From a checkpoint of a small transformer trained on Wikipedia: 45.3M parameters, learned positions.
Each number is 128 + 32 x the weight over its row's rms, rounded and kept within 0 to 255. Layers, rows and columns count from 0. Numbers have three digits each. The size before them is the row's rms in percent of the matrix's.

# layer 5 MLP down (transposed), 1536x384, rms 0.103, rows 740-773, columns 96-191
101:195097067133082124166070128199135192170099089154126183111121143181203155141128050128132103111093145161132105127196127146107102176155100096160121084179119113110099160150111148147167072060121136116177098191100166146116142181170162153142119129129126127105120095138169144138164119075105097174
097:110107101179081075125123111137119139097195137108152122132085100110133081160140089119120194131129080143176139147162154136129131131211109113178093168146091104096096131096106138103157147173099149087119120167137190226099098114112112106173146084124119100160108121084129091118173094115142154105
108:120115107160070090130127144133132139113113157110122099188090147121133101076055117087102133118112108160165124125098107121129120130148192090157158127125102124122128079099147137182135159097135147130146185139123111148123136089114101103111109144087123125205161188158193152099105213118095136107
151:077099188112084100145136137138066140094159082119045156141099124173138172134149089124190178103157092157143087168111117151099143135141123093156137143118128128126140069145118125078145142188132126081178097131076123090121111116162127145110100123128159159114160116078097119104183105085125146123
088:141125202086119113130137062095137113140127133165107095082126099095111080091106103106140110156150053095111135044123128169096115182104113179118111139107127174140059130111105171089177093130079116135135121127100119149133135124130175219167096063115072152123108133137138121092129106121111136102
098:116157083158111098136138125147185069178082126104129120109087132156123086082080120134156223178121157163146050124097167101117094164114090086104156115117140098152114114169105119116187144049077088134144160188129098141149131130139094069132128066106127161134075135138131176153134094106084106085
098:183169075131168131098134126155172097060133211121115109079114165109061138153151168136174128163108132126116132135113168184147159159122145092115064116152121127103137128168196101136094184133103151189133160149111121094143094189158105159154159149130124146102161094128095115116143107055101087107
103:171124126161111150093174118093142110152104061164144129121100160104081164196140154153134108090098104147111134138125168110070122150121074118103154132102155138125156171138131188163101159100102149091142061171120097119090132105146112172088176142140134099133130111119164134114112177116117134104
098:142128135154141115106090197191147118146098139225155091095140184100140123154077149134163076119117174107093177120096174102127109121172092112114107137102141072153126135143140120161144134097146098136139144094102112111117247084127122108154123122152147152111146151183149134104121107107106109116
100:097103167157195116179114110115157122166100068186126114127122120134080137150111131047137104138152164112107197098115132098149188168170081101213118080091111140137121085087141089137133160182078171150126088113146117173080152091142154168139186105111147135119130112133119057146133108166120140168
089:108106179107090153080030078138152107079087136111119142133147122155115115143098109173141151162163130113113095101157164092136128159120161070139140129118049135079140082163106147099088152134154170109085129170103092159142148115080105118100107041127144121192070183131073133110100151096140170108
098:142132161130159142111132083085116147100139177103131104089128097115169128128112118173166105174137137171125147174136094162080175123114093148182178125169097137135117130107126145168112092169147183141135124121115164095141151150106165116096190115118117106092129062203114137104126126154174131099
096:101135075126118138172137152156122116084131096112088091121142131159101194152125160070098191128090134144170102119129127115102126086067106100127148119136180115204115066164167130143175151092177157099126131186168166153072130094148191132106133096133105143081128143158121116084160125157109108125
094:141168086096102149108139120101165115077085075071126154159160102119125100129191156175125153095118136141178160116127118141148178080133125100144135156099095097109167127126163060157116113177129118110110085116115157108167105166116140136145189128164197156158061071140107142140063116151112131138
108:121144143129085115124113129140081159119181157183059127136097179185105130128103153147155147130153074124149155081115094108161122065118162111174167175053152098135168087130141165119097130130107142175174143170123103108150118122106117116074192078142179072137104134121136135126173118126115135098
091:093138147084145113162131117080113085116156149116124137142096091153083056116110148113167102122079104037129080183117077096107136105119121098143118187098133120133124107178143124171172073045090120098112144145178153158092158125122071114121160107132077136124150100103107127175133148110149105087
103:125050095103107140158158131154067112149122117195152143152134171129143098155114099142110099149200120096162118098098198163164094180108105100133139117081129143137068136115134055084132112117144145141127154158130145117141100165115117093151098127098153118095131124170122132081112109132101135173
110:154166163130078106076126107138106109118113109129169113114114136089121118172118143092187124131138180200103113124173087100111149110087157095048174194112123131121065123204128098096151166103158184174118170138113108139159134123191123093096217122137062144126140157135092118158101128084167086142
100:089137173132158140124170135154162155127131125121143134152147150124149092084143160133143101156115094088140138094141118184143094100153128135128141107153140109122129146134057190157113083116139165090099063099103112175123135097153102072159078111071125116115173152082143148101105171092141074107
096:101192088176094083136123099150098147110151150057126158122119150148102124113134156102132100113135171145171067097141095176173122128177081128102147162112177133121106114148131122094162151129118128153166071094149143190120164135165115090092159112158120154137112090162151114073124140144147128108
100:117117126118176089165123150089091127098116115112186114169145158098147114129121111105166106151156100153125139127204162116174138164136165145124138120153158164122172135129149139129102126147122126098129161128134126103148125171100184086062164126146121171113150133163049122096096156083120127077
104:116138087138127204128087140065150094122114206100154202142154127137176096128118090122143160113088150138139110173160132136105172174113114138110086166126085145042149126165077110154082140133089178156126076161126101142172204117130179116175158136095161101142142125118122142129131098126148168144
089:074064072154116074123104191083133095142122138163125142152076157122111164126123170104150124148134138175101135130132102166057102093110150114110184096130090139135137103192161093058199138111123086105102129128087121096136151097117109123188148078158129116170127113142116143172111149125135110161
094:063089147166125159156151122101113132076069142139136173108122085134059162075055125121118167106103163129134084084142045157126119107141122167101124108131109186140126109142128106124155136098173105122119154148143113134072138096113086060141170119195103106107116141135098165100131128056170123068
099:085139120131195125121139141120088165120137176089136109124068178193093142159163112096133136174163155132155055121092100193095131082089113174146156161185143149115184128130111093164074098147134130125146070103089125109087139167111091081119087103134195087091119128105177159090140124079162124129
100:081142134188102118140102187134147184054122148116107182106138142090150133200093087136086115126117218128165176137174149081151107138128111118157088170087105116087149082115096132119103122160182107140099190115110115122142115083143094120103099159076164078113137164142154172134116095134138203136
125:102105161134124121092140160129092223190159196084133111154133127128119155131142133158140101115100099135094124134168101166158191120170130113171131134126132088133095172135111148076112138100101109148093094117086117090158129140073120165093168144091098146070162124125079172131068094137175102100
097:111148130141114126093067149129182173128074163079123101106108181129178115132119117167161133104106146180110124208132089144176140146141124135103149140155141103142131097128147126108133145184137172145133082151129161148068143121087199163103143069159159144159144114115135097127089206105062072123
095:136168122069095148123111092154168153132155120149096168109094149127138070159172136120155120092167136102134158145151181143155133131149102159146016104087060124175150096098147116141088171152127088176114134154163161162103099123111172197170158091115152178093156114105147113084193101181119127181
091:067164124133162106122139135095083131148105137196146106203179033153118141130113145130127107114140153145134217125124147119092158135143081072100152091147132160117101085137143155123194144116123200075179113139141140130111203140192147146141081146162144148157096162066117086132110129092139118141
108:146197125106188035124116157120092082058068109161150141105125143128125135154140100120084138126144165128083159158098149123085127141089147157147091084084156150125156120110096127111119112150050105152189134179127207117127112129078160190141091128115157143174100154172102125145130141079088110081
094:120175170180176095123162135101156130147156070073061139065077099162118099095159117148117055130167130069157172088034166134127100149150138119130083101116147180141107113103097068092147133124109132122108131173174127124089094151099122126124140149167189130123147103177175114096104120195147084176
104:172179139155092098097195093120148137148171102140115113152127146165187185105161122129091217141072163129086174128152162119129109125184142130070109135088110140160120093159187071160103085128120058106127157157129176106165058119105142083140135129214102134125093105147116091148116141127107105159
101:147089061134142168083130165121166134114146110155105124121091118174106124168127113113113131090141143094106153079125140162122139151152181090095116155134139147140152150133096108178131142114118138110131100118160181136139156105134177107155110128122129139137192122141149107117113094144160122145
# layer 5 MLP up, 1536x384, rms 0.152, rows 741-774, columns 96-191
097:002161076145108098110138147117154136122070134136141119117091116134152086134171195167178159128132073071122174137183150095114163097142154128104136116107107118110103068073102144157127172098144114089092156151088145168132139141114177104170167112193138071152097132147162145114104152213136145128
108:134118131126170118131123077085166159108154111099072128172121123133183104090164148122128143149126058189126125157047101167136105168165154135179131132159108116178107108083156132083075150139139085049141137149052124093127156120105104215101120111132088153147171105083119228117157122127090151150
139:120141107127050078156196132141145134058158128122124125150171143126108154159148126137118210078136131117144135160180165087150144130040140119154089109151100105099109125181114165109075116186132101132133098116121107104123141160094151131109100157140168056095139148176088119129114117143071110117
081:110098093107175149113145181138124104134154126120164173152129156147152123148190069179045097060096158105107148137164134099116146113132082079134181139125111152132169090178133151138106087142073079116184134079139134120176162146083142147154144163186135127133174130168192160128163141123074106123
107:139104106121088143107172117076103175131156093128097185133150113142171132076113161118074163124121121112114162139066162136136161124169147085113078105137085101101171109135187183132155135122074157139142159123145192095077102124109106122143123109194107209139132165133118149187111108188128081156
103:207062213061170110151113076154101147142136095109084175105114076098132137225138138078133177134157111109106109096124117114041135085108196113165153145144128103128118166072124114123175153206117184169067082111142169172135142122094100170137113104126111124160117158115108140119141084120119130126
101:184158091189080122126180123166095144135153094161110117105113077061120166148080160151120110067204147144135095117125149092143089111117129144114094135117183170098151104063136144174130119128208112143088117165138105080109198114192056122100090170133120132118101111139114088165193117160095119107
093:126138134104145120122186138141120141126155153129087157189037078146119189098166130102112174150100067136157088114162062111122120158109168183114132099162110144159141102116116136105103056098126102121170103166084097175124086157155134129111101124089132097136081103084129116121104138165135155090
108:156091130088131124163166120065204086162130103148155122108154105105093132076133118144118112135095113103170123112109171138165128163199145139186147097067195146222142088113153166183111116116093134156100089094107144145137122109140185139120071120141140106138112086148150098099162115123108115176
098:121151088104105122101180120144091158104192167052138117089096119166100195137090142120119065079169094169143162115097145163105107097174084141128124128126145105096146157093179156113102146151150159186067042120088131161114113127142168056174157087167123105104154052103140120121121076117114088122
102:160132168174163111176155151132179165124121130110099127094147133066101151151086127167099136165084146113153118161155129151061144074089143076143185155177080068098128123072113190072091111133140150105083129153093095120173185099151106076192106144139108120109124105126102169115132155203190126066
105:153108087110132170109169121113099123125109115085142168131090093164126089150145163050129169149147186124123126137156062143176142116112218084160123109184113128110115101166136135122092139122118069123125137098143153082165095206162181129149167095099177090133146094135113157139055111131064151098
099:058154169125120113155117181133118146136169209164122107105166170169096136174148156161105156120131136101105123114169145149062092119078153121151166106109224113187158140142087144168155134111134110168092102150120143158076116190178108130120114092086147113150108164092092062093142083119105120178
107:178110135093134172109184130147116122072164124159118148134141118058169080151148124121108154177103142107083125125125146102091100104058180151105118130146094114131137161089130141136114226094112152156132135152137131159142139104084139158118093170118082155112082121145139098085082120148100164202
090:170141139178088114127102107144082173128157133123130160068146156089138158122148080175128121132109140120190082075107160088175125092128115133140089130156093137152135163077081095144138096119119126067113127077136140088152074090140110112161137149137131116104176134095130134039085170165110129158
100:079116165123114112099164129089127131145241081132123146108133156120132178140141146132160156115180050151104130204061142144141093106111146176129162152106056136125141104092086116119114138148082149173091214203105146115107083119128092154107113145170137122126129129148198118104118093136170102150
111:105084148191099084133123117106094163085131141118136105123180123127182165136140102132104189170134152160133111100152099142178068106129135130133181153067133170135144059111178132088149133102075091170077191120102124173146179165150100114110108155160139167151157121098145141124103147125095069135
099:111069108141088149111118139255112124107120058155139133095166108111144106179167088119118130144173188158192117121180181137130104136105156173127088096123131151122085144113145150145199143121144084082118123121122167122112095185076085129085129144164129116150124139121146145118155141153121135139
097:200132143148063106094189144172119124099121110133098074139147109140093090129096157191150164123142175072098101187149125059133124131105125096110124091161138132118075145116081115152067150120115133115150127092153105131096130154115119154127156158098100169075122139109112111092155075132122100117
104:125107107122138145094127131102105145086165056168108070173151091113134082093158144097121160141119176140145178126153096138108198156144116146109157154159090140138094118074141134064118154160138105160115132143136195066059112125096116105073142060158079144131097096126140165139114112134146120158
112:109088127136163171162136098112117090100147117110183128093059218134134190156165169108150123141084168155095155143172158145125150149063169198125065152119099105166137116110163151122142127133099180122148178156082157061153120108160129132119102131111141093118144164123169145106181126149171149149
094:144121181131107106129138137154140157139107107110145146196101149075110151130133112144130059142157078159096131154169144078195074111168134168137123189147131145121171115092185141161063124082103139205117125167122103151134167188121129131112127114139116203192146070145186137138100131147118108172
101:141156121121121097144110185081115115129141112145108155098173093070129061114120105130127142092151093134114122040135108168132089137119100126110128117135140097096116106166107065139146100087159137152142123153165157096140111117123143122094142152109150138212165114125150186173151133186160155114
102:125146110121064112147156130115087132100140132090065079154164112171134226132123117150091094108129109121093121197169141126136155152173116239127090067119096110142095149154133107138182139098128126159151168095160132071170182176125140157133143091085105121184104084116136098128160149150087078131
101:102122082097141120119151118115128124182114158062140146185097162111089091153193126100129113104136100063156115183090115072096128139148083046103197120126125143138127110185179117096170145132091139129108057138132124145148117093125197091180133083143154121145153137073081122174092102082137107119
119:127124130117110097168155178132084125155160129163105160160119145100141190210068123153161120127188120145154065124106164163158133098121137106168162121143107134117120153155100190120154122111158104102131110159096120155080104134126124155088113104143128083090127116151122091134103103138134091147
100:136103082103142121108216110120081154119172129191128106134161139184130170143116153133095124144110114108131102127139159141101108126137165088219137157115118135118121140113173129155154110117167134144048150138127158144092126153133123134106115136139155093067160139113059091086099072108191165124
104:134159135137119122127164165140099149116124179127102104171105092123073079159150184121079118111147095136136081141067108119189117135063183091186175183143124122130132130106149093135170159100156149173117115096054111076094155123140119079123101138122079140091197112156120132162091097106106125116
089:096106104076090088128129177155149183144109131126138123065124127137124146151129105129154108140127138149185114123167122117174152099137165121118119073101112092132131139120114128133204150114137089172133173052149141133114121076108140157125133075111113070139183140071110112162160090175098086119
103:151102102073129079133129124133126114063103166074175110126176121154142159087101158089118135103089178129135152139078113071051098128133137093119110076130139121136109109126133082149121055146067100129128119104113152082142141120086136153088119135101145117045125184115119152178149129185118089127
096:160076121103110093100132072112140179130120153177133107161166135135159063117170133081196125109155158147070069142148098163158145080113131157186106105182113166194133160151090126179182083122122161141165129136141170140159153126103138112081128131149116191142161123116123141147127223108115134130
104:183118135080142075117103142116102108170148121139140127152123127102132141167167144162164112188111084075134123126123153108132109154084122116181101059177092096083138111100192103139086104090166097169068090122136154111121076198085141082150134161141113118115166140104139145108157129093159130133
096:111135124167110110112152117119090106175172116139175129122133037020107135121150148078060091101111106103145100103100104186155117107122110122105146147157167095142105104149139059145134135161147131201121187147154117170084132053171180195093096146164126118155124102174114188149127103126113147181
102:140147136132159173142158148125133122149086103108167135095144181130135097122122110094132103154094139098137066097152124116151130114099095139166050126129135107202086096052131098122145109078124130183123171073144163096177102144080119149141125156132142044076135135122167177139137140176166099129